config.toml
optimizer = "cautious_adamw"
warmup_steps = 594
final_lr_fraction = 0.0
Each number is 128 + 24 x the weight over its row's rms, rounded and kept within 0 to 255. Layers, rows and columns count from 0. The size above them is the row's rms in percent of the matrix's.

# layer 6 MLP up, 3072x768, rms 0.0218, rows 141-167, columns 128-255
size [103  98  98  92 108  97  94  98 100 105  98  96 100 101 105 101 102 103 108 102 101  90 105  98 104 109 105]
[[127 128  98  97 103 155 120 121 176  82 149 119 145 141 134 135 157 115 150 154 104 123 156 129 132 130 133 132 143  93 139 114  80 110 127 107 176 135 143 130 158  97 119 147  98 135 109 122 108 146 107 131 159 163 161 147 124 140 148 144 107 143 121 139 101  75 169 147 146  98 138 133 113 131 142  95 154 120 136 159 103 110 136 136 120 106  93 129 131 126 164 146  73 100 133 130  95 152 112  94 181 152 125 145 147 128 105 119  89 114 111  92 165 151 156  85  97 139 100 127  73 129 104 136 134 136 126 151]
 [150  77 165 142  75 141 145 132  98 153 152 144 151 146 118 128 134  88 153 186 111 110 109 134 122 139 134 119 125 132 179 137 116 106  99  58 151 139  87 169 148 146 118 138 156 149 137 117  86 133 148 151 116 152 128 120 169 118 109 112 108 106  90 113 141 149 137 129 140 146  94  99 142 138 159 109  93 126 124 159  99 126 119 140 156 100 108  93 104 155 137  91 192  76  74  93  96 120 129 145 152 143 126 148 116 108 107 115 145 131 161  85 108 150 107 116 120 123  82 137 108 141 143 159  86 124 149 120]
 [175 131 142  90 112 150 190 125 101 127 139 108 139 123 103 109 166 138 122 143 178 120 110 116 167 143 146 135 153 117 122 126 125  93 138 156 145 111 135 128 162 108  93 115 123 113 184 135 114 134 162 145 140 168 129 131 149 104 134 144 106 125  79 118 115 101 126 132 183  59 102  74 140 104  92 120 166 121 152 139 128  84 112 151 136 108 122 117 120 152 180 174 117 110  97 145 155 135 142  98  61 109 123 143 151 113 103 179 119 126 114 117 108  93 132 215  89 150 128  83 168 122  95 107  71 134 128 177]
 [133 125 136 111 144 112 147 141 197 100  76 117 135 120 102 141 101  91  96 112 132 174 119 101 175 151 100 112 137 138 152  97 113 143 142 126 102  92 146 131 109 113 145 153 172 125  85 106 153 105 125 146 154 166 127 130 110 134 127 141 139 129 122 176  94 130 100 142 148 151 107 126 100 151 104  95 151 153 138 131  81 106 108 132 123 116 120 175 108 147 134 107 165 120 114 142 152 158 121 147 146 103 184 133 100 172 125 151 167 126 113 133 139 164 144 143 130 148 146 134 139 127 177  98 121 111 136 171]
 [142 177 126  90 132 126 104 126 113 109  93 141  94 172 142 138 121 116 162 111 126 123 116 115  99 157 138 104 132 174 147 137 175 114 162 125 141 125  99 143 101 129 109 132 147 126 109 110 159 110 176 109 190 159 123 156 104 163 178 106 166 117 127 133 167  87 132 115 110 116 135 102 126 170 157 128 169 154 127 134 123 185 131 132 108 138 128 116 100 153 139  92 132  98 142 134 123 117 131 113  92 111 111 122 110 145 109  98  94  83 136 121 125 129 119 109 116 133 167 120 109 141 105 121  86 149 148 138]
 [106  98 122 108 110  99 119 163 157 114 106 101 136 140  96 156 141 136 168 160 129 149  98 140 130 111 126 120 161 126 125 176 121 146 131 125 114 150 159 130 148 100 169 123 128 141 139 135 155 147 133 144  94 126 138 158 183 109 113 132 111 139  77 119 140 122 109 111  98 132 147 155 111 153 136 144 117 124  85 105  97 166  81 141 104 137 135 127 154 156 164 119  88 147 138 165 151 114 156 105 139 109 138 143 154 160 123 157  92 132 131 116 105 143 163 106 124 112 129 116 129 125 117 101 151  76 125 151]
 [ 99 137 135 157  97 117 100 108 109 166 125  99 158 167 124 131 155 133 125 109 152 137 134 118 135 115 181 177 153 108 147 137 112 124 100 132 124 110 115 154 167 125 144  90 118  85 127 156 144 128 119 141 155 100 140 164 119 146 159 104 165  91  89 152 148 110 126 127 161 122 155 136 104 114 114 120 101 118  97 137 172 115 123 119 115  99 184 138 152 145 141 105 140 166 112 134 140 155  83 141 136  83 120 134 144 152 107 148 118 105 132 143  85  84 106 163 152 114 125 170 165 143 121  85 110 140 167 154]
 [134 102 122 125 137 126 126 112 131 122 132 126 157 117 124 113 183 133  90 130 133 143 188 121 152 148  99 132 111 123 129 114 125 143 126 154 140 132  81 146  88 120 137 106  66 126  99 133 104 113 116 119 126 143 150 166 101 163 129 136 190 163 102 135  83 149 109 106 109 141 180 102 131 144 146 123 134  99  92 132 115 106 150 118 144 134 132 134 131 128 152 126 159 143 120 135 124 168 117 108 183 132 159 135 135 136 119 148 121 109 159 137 134  99 115 172 121 106 145 125 118 116 117 137 122 100 102 110]
 [106 119 124 116 143 142 122 120 168 118 129 138 120 109 127 148 133  66 129 119 186 115 157 132 160 170 145 144 110 161 141 129 124 111 119 101 130 141 158 182  81 124 158 127 137 172 134 175 202 182 116 135 139 131 146 121 171 116  79 130 113 136 153  92 135 139 118 115  98 138  99 109 129 160 153 112 112 139 159 115  97 126 140 135 142 145 137  88 102 120 119 152 149 125 141 143 118 145 129 127 166 122 141 122 109 101 125 166 152 126  91 121 121 114 162 130 121 138 115 110 132 150  91 100 162 120 112 157]
 [117 192 181 130 172 139 122 110 123 129 154 104  95 132 122  99 134 197 160 127 126 175 121 131 121 139  81 126 141 125 124 186 114  85 118  92  98 134 122 113 156 101 146 135 105 131 109 166 129 113 190  98  53 151 143 117 113 148 122 126 137 166 145 113 133 117 124 121 124 119 138 100 157 203 122 139 118 105 144 126 157 154 116 143  89 124 134 180 172 136 121 139 104 121 173 171 164 140 112  97 113 134 162  97 145 141 165  90 134 141 171  92 113 133  72 155 133  93 146  97 124 130 149 104 133 114 167 122]
 [123 127 152 116 119 135 155 119 130 120 123 121 128 154 118 154 187 129 174 112 141 126 149 128 146 120 111 162 131 100 136 123 104 110  96 134 141 128 143  75 125 115 128 175 106 154  95  97 126 134 131 133 120 133 162 168  87 166 140 127 153  64 136 124 124 123 109 136 161  83 116 131 118 140 171  93 110 126  95  81 140 108 133 150 142 118 138 161 123  49 128 131 131 152  83 112 122 127 124 117  78 105 140  81 138 131  98 108 126 100 131 123 110 109 115  92 156 144 145 106 137 123 118 142 113  94 141 126]
 [142  57 128 154 134 151 117 166 114 107 167 155 141 117 125 116 101 127 119 145 112 127 110  99 140  98 143 155 139 165 108  94 121 143 103 125 161 137 127 196 116 114 131 152  94 125 116 131 180 183 161 145 159 150 137 125 151 160 132 178 117 127 136 122 131 192 137 126 128 155 137 102 193 136 139 116 162  91 137 157 114  93  86 112 110 111 140 165 120  78 158 116 104 118 135 132 149  96 137 161 103 146 117 149 156 108 132 115  98 103  93 117 140  87 121  82 109 100 116 137 124 159 113  89 140 143 156 114]
 [129 166 148 153 161 131 129 105 138 151 143 113 147 114 160 146  90 101 124 142 117 144 135 154 160 130 182 118 164 109 122 142 159 127 114  58 201 132 135 181 144 125 106 117 147 132  75 132 134 131 125 209 166 123 134 116 141 137 113 137 142 145 122 135 135  99  98 109 152 164 140 108  92 163 143 115 160 151 145 145 127  91 160 115 107 139 135 118 139 120 145 134 147 168 127 136 154 161 131  93 119 152 131 113  95 167 144 150 121 124 148 107 109  77 108 105 109 103 116 119  97 121 122 141 121 119 108 164]
 [120 153 103 102 141 129 125 155 143 165 156 127 113 162 118 120 126 145 149  88 129 127 144  87 135 100 101 143 121 122 136 124 134 150  93 137 128 164 137 132  98 154 175 138 100 114 115 118 133 149 149 116 161 104 122 139 125 119  86 135 148 180 151 121 151 167 136 140 128 137 117 107 133 128 131  93 118 149 121 111  91 129  87 118 159 140 166 124 142 114 196 120 180  91 139 137 153 146 112 136 128  98 153 119  51 113 111 145 151 145 103  90 105  99 114 107 107  87 139 130 142 102 132 135 155 101 118  75]
 [152 114 118 137 152 130 105 115 104 110 138  87  98 138 102 113 144 139 139 181 140 134 177 186 119 127 146 126 131 142 122  79  97 117 114  99 201 152 135 112  77 146 131 142 109 141 166 115 116 122 129 147 136 143 179 109 164  77 116 152 104 106 141 114 131 121 118 138 167 155 106  69 131 132 133 154 133 130 136 119 117 117 100 127 128 134  92 126  96 133 131 120 138  96 159 143 141 173 146 154 164 139 139 151 107 155 165 155 123 143 159  91 152 118 133 105 118 124 113 154 144 126  82 101 101 111  88 135]
 [114 138 101 101 124 186 107 101 141 123 135  94 127 123 145 122 161 111  84 128  85 132 101 110 137 146  89 120 183 113 134 157 109 152 161 133 147  96 119 123 117 131 125 150 123 153 142 112 128 124 162 151 147 137 180 115  79 152 123 179  87  93 159 101 116 141  96  89  79 169  99 128 143 123 128 101 138 160 137 136  91 127 147 144 113 176 177 133 124 143 144 163 123 120 116 113 113 137 139 119 138 145 156  70 131 148 146 167 166 128 135 152 105 112 146 104  83 135 179 117 156 156 133 142  99 115 168  83]
 [137 161 125 131 145 135 119 105 142 121  96 112 156  78 135 102 152 122  98 133  94 137 162 131 112 125 179 130 142 123 139  86 157 166 128 121 128 134 144  97 144 109 122 182 129  93 144 122  94 110 128 147 113 144  85 153 109 117 112 130 146  82  86 146 139 112 106 129 117 161  82 174 172 161  91 158 105 171 130 196 141 117  87 144 104 135 120 141 159 109 119 129 120 168 121 160 138 137 109  84 163 153 131 101 136 132 128 154 102 130 163 108 166 173 103 167 111 160 122 133 147  89 133 135 121 124 129 132]
 [156  98 126 103 102 132 137 173 169 140 124 152 104 150 107  97 103 116 134 169 124 173 100 185 119 143 119 146 121 115 118 107 122 105 161 143 135 133 134 154  77 138 115 101 144 131 121 167 135 114 150 122 146 147 126 148  85 180 117 124 133 123 139 133  94 118  98 100 127 121 132 105 130 140 123 133 166 122 105 131 131 116 121 152 133 123 132 183  79 123 150 122  93 163 165 108 178 139 107 109  78 135 158 173  70 114 138 147 117 149 109 161 157 124 104 144 111 131 164  96 147 139 106 133 126  94 124 158]
 [157 162 152 120 160 180 144  79 134 147  97  61 100  99 150 128 138 129 117 160 124 141 111 126 131 138 160 156 122 156 135 175 152 171 149 119 108 152 140 102 109 142 129 120 127 118 125 121 119 140 124  98 104 146 114 163 137 131 186 129 172  90 172 134 142 110 124 131 117 138 181 135 151 115 109 148 151 100 167 123 119 136 110 127 114 195 141  88 144 145 140 153 114  92 156 137 122 153 126 110 150 125 115 132 133 138 132 126 146  99 111  97 153 129 104 100 110 105 152 125 141 137 111 118 108 150 142 147]
 [ 84 138 142 111 115 157 130 132 126 134 111 123 121 117 140 163 173 158 121 179 108 126 111 178  90 123 154 126 118 131 114 130 143  91 143 133 167 114  99 212 133  69 142 126 147 129 119 126 105 101 161 123 129 148 136 144 119 179 119 137 100 118 121 111 117 111 147 140 178  71 108 126 151 134 102 121 116 144 101 136  92 101 151 148 119 124 122 116 112 181 110 152 115 127 135 130 143 138 130 119 123 122 129 165 163 137 129  77 102 129  74 127 146 116 123 117 121 143 112 117 159 110  99 142  89 123 150 164]
 [117 162  98 148 114 144 138 111 173 155 183 146 129 109 149  95 132 127 135 117 102 158 123 135 166 130 152 118 171 133 113 120 146 103 162 136 124  83 126 144  98 123  89 120 155 132 128  94 177 124 119 119 121 115 137 105 107 106 124 139 122 160  57 104 129 137 124 124 118 138  66 137 151 122 149 159  95 105  84 130 153  79 121 131 109 136 141  82 121 110 137  56  87 157 149 143 164 144 152 106 128 137 123 144 140 133 134 116 165 106 115 121 155 131 125 178 135 183  98 151 151  99 121 150  56 122 125 141]
 [110 158 109  87 168 120 135 147 120 130 174 132 130 117 147 132 115 148 129 145 138 126  92 143 139 111 137 126 133 166  86 138 166 147 134 110 120 158 149 134 173 147 109 101 145 104 157 139 146 113 129 125 123 143 107 118 137 109 104 109 105 162 145 132 138 149 114  99 142 144  90  96 114 117 116 181 145 181  60 113 148 122 102 136 129 142 123 119 150 165 125 101 100 100 129 113 128 171 112 131 132  72 112 186  89 155 133 104 104  90  86 152 147 122 150 144 111 149 126 117 133 154 106 128  94 112 155 138]
 [121 117 122 114  98 163 146  95 118 131  82 104 118 145 153  90 158 123 138 148 116 142 125 118 110 119 130 126 159 119 141 171 112 137 146 122 147 119 123 138 109 164 155 130 120 145 105 149 168 147  82 119 119 137 141 140 142 123 136 128  85  88 129 105 124  65 163 115 136 149 143 132 109 128  63 131 104 130 160 134 133 115  92 146 139  89 112 104 140 133 137 167 157 110 145 117 127 125 162 148 137  98 119 106 105  78 137  97  64 120 117 118 103 172 147  70 129  96 141 159 151 125 121 108 164 154 104 150]
 [ 98 108 104 132 130 160 120  97 146  92 105  56 113 142 129 143  84 151 124 126 122 153 114 161 126 137 121 129 120 124 139 121 157 134  83 107 148 127 123  90 102 101 123 129 145 146 134 128  85 130 166 149 150 144 149 123  97 129 150 133 127 104 162 105 189 170 126 117 156 129 162 142 108 141 144  66 125 103 108 144 140 104 119 121 159 129 161 151 107 157 113 169 137 146 152 148 106 112 136 111 127 160 151  94 145 121 134 130 137 154 132 127 177 116 112  99  78  95 132 136 133 117  90 133  99 122 115 151]
 [168 164 180 154 110 128 112 152 130 135 109 100 142 133 119 159 186 122 168 137 142  97 126  95 131 146  92 138 146 103 105 105 128 175 119 117 100 109 128 145 123 134  82 118 139 137 121 141 146 144 180 170 129 104 178 118  87 119 148 168 114 152  99 126 163 144 129 115 142  81 146 129 113  96 115 139  90 158 132 134 126 179  95 155 119 148 101 157 139 150 141 129 104 163 130 112 148 134 110 144 159 149 145 131 130 147 100 126 187 134  98 113 121 122 135 112  96 134 117 144 144 119 127 130 121 120 111 179]
 [110 137 135 121  86 139 170 125 111 148 119 100 148 161 152 118 148 151 180 117 126 156  90 112 134 138 122 174 154 133 128 143 142  96 175  87 109 123 188 135  99 141 128 132 105  98  99 146 108 157 117 118 153 150 121 154 160 144 134 153 145 101 149 131 105 129 119 105 136 127 133 121 125 148 108 111 119 127  84 136 132 112 107 137 126 130 103 139 151 167 130 136 152 106  81 143 160 138 136 148 136 163 126 144  85 132 141 126 141 141 128 109 129 136  78 135 100  98 110 131 152  86 106 170 175 143 100 127]
 [116  91 151  95 116 145 137 148 120 155 114 133 130 145 117 143 105 145 100  99 107 165 122 138 162 207 118  98 133 127 136  91 130 141 121 104 125 143 129 139 122 158 103 164 110 122  80  75  98 155 184 133 106 135 125 128 120 141 111 153 104 156  81  63 136 147 143 141  93 123 151 132 162 117  69 129 122 108 102 155 134 162 123 158 124 158 131 150 131 130  98 127 125 110 138 121 136 138 153  77 129 117 142 148 153 141 153 117 124 153 140 145 116 165 104 118 141  86 112  98 197 127 146 101  89 104 112 133]]
# layer 6 MLP down (transposed), 3072x768, rms 0.0136, rows 141-167, columns 128-255
size [ 99  89 109  99 111  96  91  94  96 102 100 100 104  97 100  93  97 108 110  98  95  96 100 100 106 112  99]
[[122 127 137 143 118 116 100 137  95 147 136 148 136 148  96  83 168 137 102 141 129 117 103 139 113 139  96 126 110 114 144 111 114 148 159 150  73  87 141 117 110 150 157 125 149 128  79 126 150 115 141 150 106 130 145 147 149 130 104 118 132 163 177  87  98 154 160 137 134 135 150  99 149 150 145 156  90 134  98 161 128 107 150  93 176 116 155 102 167 155 126  96 152 135 143 140 115  89 149 138 124 143 150 152 117 117 157 160 167 141  93 149 134 147 122 112 135 130 148 117 183 117 168 148 131 164 130  93]
 [140 164 100 127 151 134 187 136 140  95 113 155  82 131 141  80  99 154 131 134 124  88 134 154 134 143 117 120 165 123 115 129 128 137 130 130 100 105 121 142 107 129  97  59 119 132 127 107 159 140  76 114  68 106 157 160 153 120 136 145 131 151 130 124 162 118 156 121 137 155 171 127 112 117 133 156 155 129 152 127 176 167 153 148 120 159 126 119 135 116  90 148  63 129 166 134 158  97 117 112 162 125 125  82 113 129 124 144  83 105 129 138 145  88 145  75  96 141  98 109 162 108  78 127 126 137 171  78]
 [122 120 117 191 128 113  96 169 120 149  61 146 136 118 141 111 137 130 101 102 134 145 149 133 116 134 149  92 124 108 128 102 100 119  65  81  85 157 113 129  99 161 140 136 151 152 103 131 125 161 149 126 139 142  76 113  68 173 132  77 124 138 135 167 155 118 187 137 141 146 147 117  94 142 139  80 132 106 132 116 121 118 151 124 127 158 127 135 140 127 105 102  85 178 136 137 111 119 104 119 141 133 139 109 105 153 137 118 134 105 145 109 132 118 140 111 128 141 104 162 124  96 150 115 153  94 173 104]
 [123 154 127 139 131 109 136 129  74 148  96  89 141 112  92 135 145 125 161 186 115 113 157 128 139 118 159 130 151 145 144 121 135 116  94 144 156  94 101 134 141 164  90 166 150 196 111 106  95 161 129 136 140 136 142 136 150 156 115 103  92 115  80 108 112 158 109 159 153 131 144 152 118 110 151 136  68  95 149 118 127 119 128 123 123 100 105 119  70 122 131 116 153 114 153 113 137 109  98 169 150 101 137 161 115  91 127  99 153 136 161 149 138 112 157  86  79  79 114 143 108 144  98 157  90 141 127 131]
 [152 115  90 130 125 125 136 159 144 168 165 114 154  93 111 180 128  98 162 141 138 112 134 117  94 100 107 158 116 112 104 156 117  95 135 150 136 136 110 136 166 134 126 136 128 127 130 128  93 177 163 107 101 117 124 117 101 137 124 119 136 154 122 103 135 130 133 109 153 131 151 147 101 122 160 134 133 109 109 150 120 113 103 101 169 136 172 184 155 107 106 148 105  81 126 103 116 176 127 107 107 112  78 105 105 107 149 123 132 115 129 121 124 111 134 100 111 127 121 158 124 128 131 129 120  80 112 137]
 [111 162 124 111 146 164 114 104 117 131 113 152 141  96 153 137 148 130 129 135 134  87 164 109 105 130 148 142 105 145 137 140 142 127 145 145 132 121  84 155 127 153 127 130 158 118 122 109 116 142  97 145 111 163 127 131  98 136 161 144 128 124 135 144 142 156 147 141 109 141 144 142 158 104 126 102 149 117 146 170 150 115 116 125 156 165 112 162  88 130 116 147 136 146 120 129 113 114 122 115  95 127  87 113 114 166 152 152 131 141 128 130 159 132 119 113 103 134  86 110 115 146 174 118 135 149 148 120]
 [137 143 137 112 130 157 110 105 127 121 144 144 137 116 137 152 132 121  78 171 112 149 124 122 112 152  92 110 119 165  98 125 151 134 146 173 150 143 120 108 149 124 105 148 136 150 107 166 123 106 105 150 145 117 114 129 132 119 108 171  85 129 157 178 131 151 105 159 122 129 104 135 148 119 139 102 154  97 178 141 128 153 131 143 100 112 109 173 146  72 128 154 137 124 136 151 148 117 186 114 118 163 105 100  73 137 163 167 103 135  97 114 150 174 161 119  59 121 146 100 164  91 125 110 142 108 128 106]
 [153 135 135  95 134 138 152 121 123 156 170  91 112 146 109 128  63 153 105 117 112 146 129 140 105 135 131 139 140  90 117 146 117  89 165  81 132 144 147 145 120 142 119 132 167 119 110 114 121 105 118 126 137 112 109 128 156  86 103 140 138  93 133 111 173 158 143  96 130 125 150 126 125 112  77  94 146 146 165 150 126 144 155 128 144 140 116 107 116 150 122 117 146 138 133 123 109 127 109 162  90 134 120 146 100 170 122 136 156  88 127 116 140 108 144 136 120  96 121 200 166 122 120 145 156 116 121 114]
 [154 110 157 120  99  59 161 141 130 134 138  86 122 116 114 109 153 144 164 173 139 136  89  98 136 146 109 136 148 115 126 149 114 146 146 151 112  99 120 132  97 126 132 135 135 109 136 153 115 136 168 124 145 107 124 114 137 134 138 160 147 125  80 133 132 129 109 115 136 122 125 122  86 131 106 186 156 122 110 160 130  97 137 164 102 146 135 111 158 104 114 118 110 164 102 155 136 122 114  98 152  86 109 176 121 119 126  61 140  87 113 135 152 147 119 161 153 161 150 140 101 170 172 148 139 119 101  94]
 [117 125 125 126 124 132  98 166 123 140  89 117 123 130 112 120 108  89 107  83  87 121 118 127 145 139 178 153 139 127  75 130 143 145 153 123 129 101 138 129 136 135  85 101 164 129  97 117 116 108 115 151  92 104 103 144 123 131 191 119 140 114 159 173 136 123 135 151 131 145 107 116 140 150 142 102 132 116 131 150 142 169  93 130 134 179 127 142 145 132 128 115 132 134 163 105 141 155  81  85 101 150  89 186 159 179 136  97 116 124  93 167 121 114 177 115 111 123 143 170 164 105 134 114 157  87 133 100]
 [116 128 160 102 143  94 132 125 170 158 140 174 154 145 134 145 127 128  74 122 140 151 112 120 134 162 112 142 146 104  93 135 124 143  97 113 171 137 110 112 106 139 113  79 134 116 127 126 105 142  84 151 184 112 116 108 151 133  94 139 191 163 128 109 114 147 117 130 105 154 106 136 159 124 140 147 125 117 153 122 114 148 133 146 124 147  82 114 121 127 108 127 145 119 115  99 150 138 123 125 123 137  97 166 101 129 115 118 114 173 164  84 141 122 128 161 124 126 128 178 116 119 109 113 164 113 105 110]
 [101 196 103 120 138 139 135 173 112 137  90  98 121 147 159 135 136 119 159 137 146 141 154 167 149 160 107 133 102 151 145 128 117 129 103 117 119 102 117 139  95 164 126 133 106 151 132 142  97 121  88 119 138 138 111 139 101 105 103 120 178 136 155 119 135 121  85  87 131  74 149 138 127 119 114 126 129 172  97 154 115 125  99 172 121 114 105 117  95 123 135 111 166 124 122 122 132 134 159 131 142 105 141 159 124 151 102 154 120 110 149 145 113 139 104 174 150 143 135 112 108 108 138 186  88 103 135 178]
 [130 129 136 117  89 133 111 131 151 152 139 111 137 115 104  87 122 124 136 185 106 146 147 123 132 116 118 145 125 108 106 109 164 122 126 175 111 144  99  71 127 112 138 121 129 121 106 156 173  94 153 130  99 149 152 136 153 126 117 106 136 140 137 150 104 112 103 132  95 109 132 119 155 139 132 137  99 126 129 126 107 101  63  86 127 131 108 148 189 146 125 108 153 100 133 161 122  91  71 129  97 115 135 107 158 110 152 126 132 139 120 111 114 149 135 146 121 137 105 132 127 158 123 114 112 121 106 139]
 [124 171 164 112 177 127 135 130 140 135 150 161 180 102 113 121  85 115 138 131  99 158 127 147  96 101 151 154  81  97 111 115 134 150 103 128 137 125 144 156 143 137 108 149 130 113 117 134 148  83  87 121 122 147 156 182 122 102 136  68 131 116 109 127  76 156 119  95 127  97 119 104 105 156 163 102  60 114 136 137 140  83 165 165 123 124 114 140 104 165 120 106 125 113 142 118 131 128  95 150 162 127  88 120 123 140 144 124 130 152  88 166 103 142  75 157 144 119 158 103 156 154  82 106  96 132 110 150]
 [111 150 112 151 145 177 148 159 137 159 120 117 148 128 133 119 137 115  98 168 127 130 128 118 151 108 126  88 127 186 111 167 195 142 125 125 138 139 131 132 150  74 136 107 123 134 129 113 155 154  96  98 106 151 134 109 121 188  89 151 145 145 109 111 141 117 119 117 135 123 165 118 139 135 138 105 147 152 159 153 182 147  98 190 139 106 131 137 123 131 113 112 166 110  97 117  85 110 138 137 128 137 149 121 146 133 154  97 127  72 125 117 143 155 119 144 108 167 126 100 149 144 151 127 140 139  71  82]
 [138 153 120 116  70  73 115 160 112 121 111  90 130 157 108  95 120 132  85  96 151 160 149 121 103 124 149 121  88 146 123 129  90  94 140 144 153  92 107 126 140 105 131 118 114 100 151 110 124 124  82 122 129 137 113 128 126 119 116 123 165 140 101 130 160 146 125 134  78 131 104 108  98 122 111 155 111  96 118 121 165 139 140 168 138 104 145 128  95 120 109 127 127 110 134 125 129 117 165 175 103 106  73 139 140 161 135 155 112 118 119 134 133 106 118 113 144 108 125 140 173  78 127 109 102 109  98 159]
 [117 105 126 108 152 115  97 111 119 110 105 127  99 112 105 100 136 160 128 116 128 137 134  84 129  88 115 142 113 114 127 187 118 131 145 159 134 140 152 107 153 100 105 145 116 112 107 118 112 121 125 126 161 158 125  94 127 123 145 136 132 145 144  90 177 117 108 118 139 145 125 124 185 110 108 108 141  97 137 120 107 127 100 164  66 113 133 151 119 134 130 143 106 104 141 141 112 113 125 174 161 122 122 109 185 121 151 137 136 135 118 130 135 130 173 134 112 143 131 144  91  85 150 168 163 119 134 106]
 [141 147 155 119 109 149 100 152 162 125 148 113 156 123 140 118 135 120 167  92  97 115 116 116 136 152 111 140 147 123 112 141 151 139 126 126 136 114 155 133 123 121 136 166  89 134 103 115 143 143 157 147 165  93 167 145 160  91 154 152 144 119 159 170 132 125 170 168 107 139 111  90 110 152  91 130 145 123 102  81 126 130 129 137 120 131 143 125 141 106 113 108 151 129 101 133 105 106 118 155 157 120 120 111 141 152 127 128 218 148 145 129 161 135 127 121 136 134 117 131  94 112 163 101 198 107 143 130]
 [ 97 113 113 120 116 131 110 150 137 122 173 190 112 123 118 139  88 142 110 121 172 110 131 130 134 106 140 107 121 124 113  99 111  82 140 118 146  88 150  94  89  95 127 142 128 142 152 133 155 129 125 131 128 126 154 129 156 126 125 176  97 187 147 136 125 120  85 178 141 111  71 128 114 127 140 109 120 132 106 145 121 122 124 196 115 100  84 182 124 128 115 142 134 167 173  71 131 107 129 109 116 160 161 150 128  97 152  86 107 124 101 163 146 106 154 165 144 128 124 138 102 127 141  91 144 169 145  99]
 [143 131 100 132 166  96 100 133 131 132 154  97 129 136 148  83 150 126 158 120 152 123 100 136 108 132 116 129 119 130 174 129 161 125 119 124 125 100 171 103 126 149 111 165 109 116 152 134 135 156  97 160 112  63 143 139 151 142 125  99 135 141 110 102 131 130 107 105  68 121 168 120 102 161 140 119 158 145 127 149 165 103 159 183 183 144 109 114 106 128 131  88 161 148  74 126 130 150 147 175 145 123 111  95 133 148 130 140 163 161 160 153 116  97 117 137 117 130 106 157 154 156 142  99 117 136 111 111]
 [119 123 118 125  72  82 112 154 134 172  97 106 107 130 117 132 122 149 139 118 170 131 115  97  84 118  91  97 118 126 154 145 122 135 139 163  84  98 155 130 144 121 162 137  95 128 113 131 120 113 152 103 101  97 130 163 132 169  80 140  83 118 142 145 118  74 127 104 168 141 163 122 136 147  86 116 123 121 132 134 148 189 169 161 136 139  81 137 136 125 133 164 120 114  93 117 118 106 119 111  74 149 172  70 124 156  96 106 105 134 157 117  96 108 118 138 111 143 155 119 107 137 104 116 166 162 138 144]
 [137 118 138 124  97 128 101 122 152 115 110 118 200  89  87 125 156 127 135 119 145 131 153  82 112 121 140 114  70 100 147 187 143  98 132 106 149 121 111 141 101 133 114 114 117 173 113 145 102 109 116 111 134 131 143 130 110 138 122 112 132 124 134 175 157 122 140 145 123 131 135 162 106 102 148  87 161 102 158 126 128 101 112 130 106  87 122 144 146 122 129 142 112 105 110 121 155  91  90  98 137 157 115 112 111 101 163 176 137 148 116 176 110 151  74  92 147 108 128 147 151  98 137 111 176 117 137 130]
 [110 115 151 100 142 154 115 147 155 128 177 127 157 159 136 159 123  86 127 124 108 136 149 153  79 123 208 108 130 102  48  73  94 124 111 148 122 159 136 117 154 100 142 122 141 113 114 116 106 108 114 117 135 130 122 146 181 164 141 145 127 144 122 162 134 107 110 124 119 120  97 103 112 123 163 130 150 133 160 153  73 110 106 109 152  73  98 150  96 157  57 120 136 100 103 108 156 137 145 106 138 128 140 123 125 130 124 142 123 122  77  98 132 107  89 150 103 172 127 105 110 153 121 116 168 121 126 117]
 [143 116 119 113 121 154  93 135 116 142 128 130 114 112 117 129 150 101 152 154 155 120 163 118 160 114 169 135 148 144  96 145 176 113 155 119 135 130 134 148 136 120 148 147 147  98 119 101 181 101 107 145 168 142 126 154 106 133 153 160 141 146  78 162 113  77 129 121 128 114 120 151 151 103 128 131 123 149 149 129 140 132 153 165 123 132 111 133 134 148 163  73 121 103  67 121 114 140  99 147  78 150 123  82 116 131 131 181 128 123 140 154 123 124 143  92 136 160  92 121 135 130 123 117  94 108 113 115]
 [131 108 158 122 135 126 126  91 139 115  96 134 147 122 126 126 117 115  81 130 135 136 137 128 161 161 172 105 154 119  96 102 112 118 132 139 175 153 149 186 118 135 143 172 160 138 109 164 122 139 132 137 117 129 143 114 133 105 155  85 136 138 135 132 132  93 116 175 109 133 104 164  79 140 124 151 126 112 110 111  99 134 172 102 107 116 152 122 131 107 165 135 128 121 118  88  88 124 131 128 104 164 139 156 130 114 124 114 116  85 152 131 144  54 136 126  97 144  92 117 120 135 134  97 122 144 144 127]
 [ 70 130 107 132 126 128 137 124  89 111 116 118 120 140 112 132 122 133 140 107 141 185 160 103 135 192 118 155 152 139  91 148  93 119 153 190 140 124 123 127 176 124 133 104 140 133 175 127 138 119 174 151 111 114 140 110 132 116 108 137 122 108 127 136  91 111 143 147 151 155 131 155 106 146 115 152 122  97 113  86  87 100 156 149 128  82 167 131 148  80 108 118 145 159 107 117 119 117 129 146 140 144 165  97 147 149  87 137 152 113 151 113  99 108 113 152 136 132 120 111 140  84 131 132 112 157 112 111]
 [109  97 111 146 131 145 145 152 127 117 141 117 151 144  96 139 170 128 151 104 129  91 118 142 142 122  92 110 143 113 144 138 167 202 127 134 133 120 147 106 122  91 114 107 146 139 142 133  94 153  88 133 164 108 135 139  77 163 126 141 149 112 153 155 151 193  97 131  63 104 136  91 124 115 137 105 155 131 133 105 139  75 138 120 152 173 150 110 105 113 144 137  89 119 133 140 122  99 171 166 169 189 174 131  77 136  83 131 120 138 100 160 153  94 135 110 117 129 169 122 119 118 116 178 134 137 144 132]]